config.toml
head_dim = 64
norm_place = "pre"
positions = "learned"
init_std_o = 0.0
beta1 = 0.95
decay_shape = "pow"
final_lr_fraction = 0.1
doc_mask = true
dataset = "wikipedia_en"
Each number is 500 + 25 x the weight over its row's rms, rounded and kept within 0 to 999. Layers, rows and columns count from 0. Numbers have three digits each. The size before them is the row's rms in percent of the matrix's.

# down: layer 6 MLP down (transposed), 256x64, rms 0.251, rows 168-214, columns 0-63
# up: layer 6 MLP up, 256x64, rms 0.249, rows 169-214, columns 0-63
down168 099:497544481491460470528504442536503473504488528535483483466520487465473453467512544528514491511507516466510500485480514468498462500507520468490471508517455525504507477504499493514489467502455460
up169 103:478552510528543493495523483497504500498493479482481513546540517440504461495523505474495493490429465462484515529551473510521489512513507489493514515497459485506509511504500456506485500499448505
down169 085:505501514528491472500459497493492497556487472491541491467561496473497515547473493517513516519533499494508512499492520516479474511448515534500551494464496535532505491491498483461511544536461510
up170 116:486552517501545481505526524498548502495490517465493495513489532480530525503479506493545485547534517453505518533528502538533480459506516470477529489484517499525504524495492480532478490459529538
down170 117:516495510502514496496515519490486476480507443533491498516475508478512523471503469497484532529512475485535463460491527471482534553475517538485508553494538477485441506548493478498501462510489509
up171 111:477459450468491550504546495508523506516482509507505508526507487478484513519481544494488502487537518550498501508491529494497535489488498492475499459538507529514514460494496505448512580515515510
down171 105:489474492462510457494535470545510507499540516528491497482534491510502527520506532522534482490527506522508520514496469436503482540513520495491457547525529532509471497513468483510476513479524450
up172 093:478500526502540507527444494555510490509504511487482460490497457458485537523494486486503494475516524509532513484540521538475478509515454466484538500521510487468515455497499458495497539481513528
down172 079:513477489466505472455470486478511496521525479479516530485515489489496543511470513505495507499528483475501520529539481536448531478453471508520553458469479510501499505482470469469475503552494510
up173 120:464461490486492529476521518534495490510493500480504558485481503517519506527464506507470464503498519530474486465514517526467466519476535470523513481486522487491548526530540473495481499521509430
down173 106:515477515504483523554503528510481510504507510471484503499517460508480565476488517513512460512521487509490505483514528500489489540465552538528489509479482522488479508533514479532487425499463475
up174 088:475479484490501492514476527488512452486512490508513474485499518476492494523516526481492527547494502492519506535518528530489507495493445523532512461475473422477505554497479520512500480516474558
down174 101:524516533544501503467499505544490515549491463488491489491504492462496505509499485544493472496493453475512497542485505499506483470526528522488516494443480560461491465497476503501472451476477489
up175 097:461480495487488512464497507466516448526467505469465501485513516484510529542489500479469554554543471469464480499489508481491518517528447499532507518504532514500525483483482528475526491496478502
down175 130:539501512519497492544470478544497508511521527459527506531515500522518462503534495494525475478458556505502489482519516543448516481490505516523452515488467503520496492477514451535511501521468492
up176 096:512530491500520510506511467469505518444477538478509510487491476525528515469488479478498458531492499504510562511497505449508498478496528478504501494513540492481547507499521463443460457470507501
down176 107:498494472509506505496523488486482500488466488459537487510486478539451508552510474525497524521499495526450468529528498525525505564492450513499491513497487526550505439513521529516493502504502489
up177 095:457482497456463531432424499518530522517453510504493540487513494493496493483538501496492491519485503558513517503514526474477493483487491511506512504490539454484503462523503490482479490488504484
down177 106:517516475531557520516543493462465472508483479527504464521462517524535505516485523517484490517483499541484455482491510529527548485495515485492521493510486521546495555480482494511507542489502536
up178 085:474515537499508483472535527507504511534428511494471523487500516466508526495468522494513499491497463550511520502494541475508520500506497452485479505491545513488459521510480505476516505474495427
down178 084:540473474524455496491466503541534473510513506478479509479544500473486510532522489496503459495548489482506505530513478482460524487478536516491506459483484490522525462461512537515503444511492530
up179 089:512499490487517472466494531511521436496459511513462510538497521486533506467570474504493513539509483540549476480507493506502517511542525513498460473501504530480486518547476524493499516494511497
down179 108:488501470531529517478495517515517476457508489486504481526512484475450510506531523528481547525501456520512526497490515476556438513477533536521503521468506496517522515523446493476466492497518500
up180 115:520542522490501481525442490515500527546482512510451476475441493518538475474534502489526473492479477489536478479495529516459506525493485560523460482494463511500502503500500498479490485524490506
down180 133:496464461515512510482539517504510442461514503481534521505580523477457516537486493517480506523509503512469518483492479490525491478489504470467554527513543463485494520509515507528514499496510504
up181 107:490449497469506500452544501508510490480480511499483493496504479530505469470520506480523487470513502499480517529502463467482544484532498555473476480509525537509488474467462482501509517462542445
down181 107:491497485492482471536462532499512531529504477505518532485468523494523478528493455490491518501501487507499494454534514524470479511506486535474471473470464508483466565441496474462508506512485531
up182 087:520521510519510520509543520492469513539505514466499507493530457495536523488526470511468462489465483495503448491508513518527488463493495485489557465519501489538483490477542553499498551482507519
down182 095:484480484557461463508512558507499444486486567477446509512486474497472496539502497483482535499519506491490515486496460517487469483515503488481529517536514511486531501488480503507521496513550490
up183 111:523479485485478533556479491514487504535487497497539517532486455469523490510478536487511483540497500479520500511495507512508524509452450453466477544498505490511485517507473494451464473538517477
down183 078:520459502517471495461480504454489487494511496478505458477485520450498547494495531515497519517566526484521488516505518521452537510477486495488539492452510535516501504501493498459462504535507476
up184 125:528504499473536526489533503496457491551503494506481525506465458492491505495481488538482501466511462497481500540506484483519546522510528496506489538526489503526517559497546511527479461549474506
down184 074:525475541501478522456462472472496516530508452496490481456522503505467546487463500499483530497561510507499502511509501534476564487484497496482504528489497490537481488471522470458476499517489490
up185 108:448493482464509491472503515519498524502477509537530511471551498526524514496507489502517524506515517496511497493516521494450477499563497485470493489491537452481478511527534503493446474486436508
down185 103:482473512487495515525520500481513494493468509483480512524575484515498499464480452460532506480479493530461510541491459503535508487492478488510494505530531511470533516488507513536483475460560515
up186 123:568500497500503457478488478503536492489490502482479507532471521477493506473514523485506446491539502528506509516496517485544553444529501496525539474499507516499559519526511494507501487478487542
down186 122:555544493520459482480513493523527464491513520480525490487452516449481470473496515481495519478510514504518514523482494476493467495504456477521525497510519478509547522543540455495509457523497487
up187 089:498470510526485517479471520502532492553494500510484507491490537510505509513490493467481482508515479492498503522531477439436515554502461523497506479519516473536443518493502505471530538525493541
down187 108:490507503497510490532542493511480506458516483484562448505461505454485496484508512523499504483471487507494499486466485523534471459507492448531548504447499472485549498469508512514506492501510471
up188 100:490552486502487508478499515469468482544485526479496475500490505507495548507538476504559521472501467494479471492529523525480536486495536489513494465523543492495460531496531515524485528490469450
down188 123:512517515495478514521487505497439526500507487477514506483459540488467443554477528470482529515481514526484523483459488502512488491521489483503497504480496500479517535476508498459547530479502567
up189 106:461551507522502502527495493509476484532478546511475514488447500533554482533519498496451504516494514504475445504498483488447470463522493487480555479513524495479471494485531496490497492499506517
down189 130:519482469508515522480504495482496550546490477491506486487504493458504470532495529497506539488482487547494521512548482495513502525519497478506509491507511526524467532523435553458518556498485524
up190 085:515548484503486515521497489490502540502488469538493519548447522507482517510502478490469481475494492511502497478548531477502505511481518513519487449466538495471463501457508532441486537512467506
down190 067:496496453470529518543482501508465518488485508515474505536508489521458478525514448485441456471499502518505486471501487498526507505518474449508531445514508492504500510487533516524464521496466531
up191 083:488531482516539545530490495538489513459492475501480492508536467500557496518505542511490543500478512472443482512514476514497521487533456500492487510511512483499530524505496486543485462525485551
down191 095:543491519509490511532526468477512522522523491478511499519445544498478464498509458503482473490484473532540504492525456531496454526470519533493507520503492436501501474497463526490507537484497519
up192 100:479574514517536489500514506482499515538453527501473533535489505491477503521525550484520480502529490508499505528516472506528500523541490486459535524486489481462489502494468465458465483513509527
down192 080:513493549490491548458456514490510512492526460524493508487502517516502562501467506526515523515553483506484488505493518526497582489469517480491516466523511514506513457480505463501493480506506522
up193 097:481479483535503532478508500555532516498521490466485525577509500482519472485520512481541480497501471528495479475520456540511520468488523510544527465523491534474498501497489460516485488499480481
down193 096:511520532506511495537494502456505468502497494488488543435474465517457508500484495491493531523504517443463503484530520521470477523494483499491477549495503427512508514505509519526488521530528511
up194 091:520464486492501469522506499495525465510462505555534520552502462523495496531468490508504463486507451529488518467482503494491521497501528487496498519516543473493479564496487448490507503534530476
down194 088:517473494498516475500500517536474508477523515493513494476520494470495550516500488513489447524524487510528504506462425448488474524495537543489525494511498515491475542445504493472477513532487515
up195 095:512485516482448497510488506499516503487506478535508501494504490550517405482501517506495495539469451507483470451487499510508477519484493548528482499498516492473563497500496522477534495508479513
down195 076:497487530532471487496458499526498493521486458447540485490492500486523538528490488511490521493549450494525509511459533503495580493468488504494508478481466519523515457485512472506514479499508502
up196 116:497469533520514471531494488541502507514469505530474523490493506482493527480512502511462497532505531507482460490485532553489552462522494506442463479543519499495489496500478509555528538479497512
down196 128:502480478467502483513535520518536491523509473503505530503544472524490474524458492501543547494475494515495491453538473480475504537507486545500470559537503538503486510497458510509458500503513503
up197 090:483474471520457498486479484473498481528503513427483529507478478496516525512458447468508488531476493503500495484541496537475478526522487476460525514522472482516488529496526471465507501483475542
down197 089:539473487490501554504522489495465459488515490525498469519505505500479467449512527515460490536528467496518509494486513476519473517475549506534493487443505527482493515469480481509513540464520535
up198 102:473475524455522503489477514514519517542494531471495542486511504459455509519502504463515481505520526527558502513506525459478514555513504497486469511494503491489528476497516494527512534499495428
down198 113:492450471515483476513485506508490520524526476512517522494524504514518416494545521548504502517471513470502496521492479495478484478522495498505549491490483471469510519449535494472534496504502555
up199 117:458492492494503501505511512485471515522517538495490528477469521478528503559496534508408517519511484475453492465506499505499489525478465514528520482474528532547496507505498453491492511493483512
down199 155:500479531495518525531437471514499489509503480479517522516504506513466465503488491486512451489508527482497527488478467510537527472521512536514444497502501449484523491496581503506515505460513502
up200 112:520436488502524537552455520499484523537504498520506509494504485551520474485453521480525518504538488509539498486506497503472488495465504501530462480539509481529516502512529509449517541518503497
down200 112:508526478574506444462513467485496482476509482470470506489518487464515487538518457551483523502505477543523543527494485518508527535509505500506513530469502484514506486538494516499461504494521499
up201 099:496482467508470479510475463491447436516517538461501492509461477471510505486536518489517517495480461447529493512494515490464520478492495462514490486517501509507450495517498506474453471519519469
down201 072:536484523545491480499482518535486503496514443476466477484493486502504509512487453470472498523497499499456544492474462494508454511460553523476509504471468505474512463501472499514498473457476495
up202 078:501503513491520515485511462474508524498522464545497490473464542525495537483478499498521525526501528522461509493526487529504570507476488539468458489526497523526479501449465481494516501512541520
down202 089:466520503521492466529497479527489450492476506507511525491508461447504485518524454544512454504503448480528491486515515510468456513497477463481458454500493473487511520511502520496503500499467459
up203 122:456491502510507451512525541569508492472486467496531522529466500497496467509510489508487510449478461459542510482484537506458517524483481480505482493496470486505501484530466498506480454509509476
down203 107:521491479529476459545524545508507493480455503480471503516537443461493477482488497518475491484505514463504500492473489502472431493480516509450561483478479485494502504494532519498500488512485512
up204 084:515497503483449459529501481515525494503511468462549546485476462524545454519504489512471501510507511544529518480461537525495506482494520472503490516471537461539506525528512475505513498482489494
down204 090:493504471472514476505529510495503500515508521484519524445493527516471539539511520470530452499487491518467546510525505461508516479478509531496500536485489502446428460497494517476511475481516489
up205 097:508478513517511462482550467532531502513456506483492534548497500542512496507479512519508536515499503489496493543513493488493519526477517520483434497507526560492502476509521481524524513445516464
down205 100:516477439488530509489485483529484476502526481488456519499545510507491526519547468482517498474478473485519525489467453503522489542494533509470505552504494521530497507538449511477516510520522513
up206 111:507498484523505534492491466512522503489509505486520485520507470471483479503489435506473530521507479492484451510508468519498493501504458511509456492517469539547454503488517524523557495539532450
down206 073:544493514497477495472467477465526509534507425499487494490524514503509489517470498503500522476545527488492510497485498514464544481532506505507551513486515545514487470474501458467534523524456504
up207 089:479485480544514519507505507506486551493492502518516482565491509519462490502484505515496519517518532460485493492502490539559512471509549522458426483517496544503519477488493470520504502505509524
down207 071:490477499478510496461503508496530498483488484511488534520485523532512532497518472492515435466474467493477447530520535507469468465503520434496465502515513485507462509538492465484496520517488466
up208 087:524479490470461504456474479494546490514494508530509521527463507452515494506501499469492517483515478537494524529510508492468463455480493566541491481481504480465500496490505489500537502455546503
down208 087:492517489495482545512536525527496536481518512555468487527496486529483510461471549512448514476481523510517521503481529465520476493509529508492491504498485544495509501510493417510517511530483488
up209 093:476515484489480470506541517479577493528514494508489489511476495472536493497526474503485497519532493517475525533488508519548522523538475510524498522458449520468500526506518536498560490513495491
down209 075:487447541514464519487467463462512479495528456543503495471521519506500541499461541524495491493533488458504496505464510481480547492492502492520528509479518502549474463508477460494502517483500489
up210 080:505527480501517538500453484460551459494504534456490508485448490467545509509545524539510477501493478519519517497482506487521510455503501448504509489497478497507515506500458480529505512548520490
down210 105:545515454470541491516488507508480494519487501430448496536512514533499488490488472526487530508463524511474515461506478479522475549482485469497504494529506531483484513492463541515476520494501528
up211 092:502483484554525505452513522495504496518534530534532535507496545518545486476529524497483493544522480499502525530492495476492495517473544500493521493491503440493448515515526512481537529522527507
down211 083:508543554483476512523529471501477537497500466507528473514473479488507500486468527507508515436498534510492497501533551567509570478516489498524498508479490512503510480500505486485506495473511471
up212 100:466483515447472454497484493469498510500508502502511486473486475535491500518466531476480504532526485540480500503503458501454487519494500493513463475496505539480564506500540429522515499514490505
down212 096:476523546511509452465523495517490523507559517518524457490510514496477536433504483482501517498483489490502525492493492454514490576488505449485506495501500520542498499504502502485496545506486510
up213 095:469482524549498521517544469504485474480465493496481487460552489547481462498557492517514493478490480482518496458498492528509515516507508466518475480461454485516478527524507472506507482531472480
down213 095:521485480538449469491536506519528489501506531478482491514559467482523493527513533531486506502517517487509529493524501478498425500476525538462544483484495527486527510484505537534498471509491503
up214 125:501515467520484513492470474526481490487519516490579510551488489524495496483504486513527502516505476511505513485549472533458478493544513541516525490540538543520454489497535503515503478521514508
down214 077:516463545506474487465449498474492506513491453517497497456492509526477519487429496516498510491520533486483496521473523509476559498464488508468494494506485502524531482438496478466495492483494519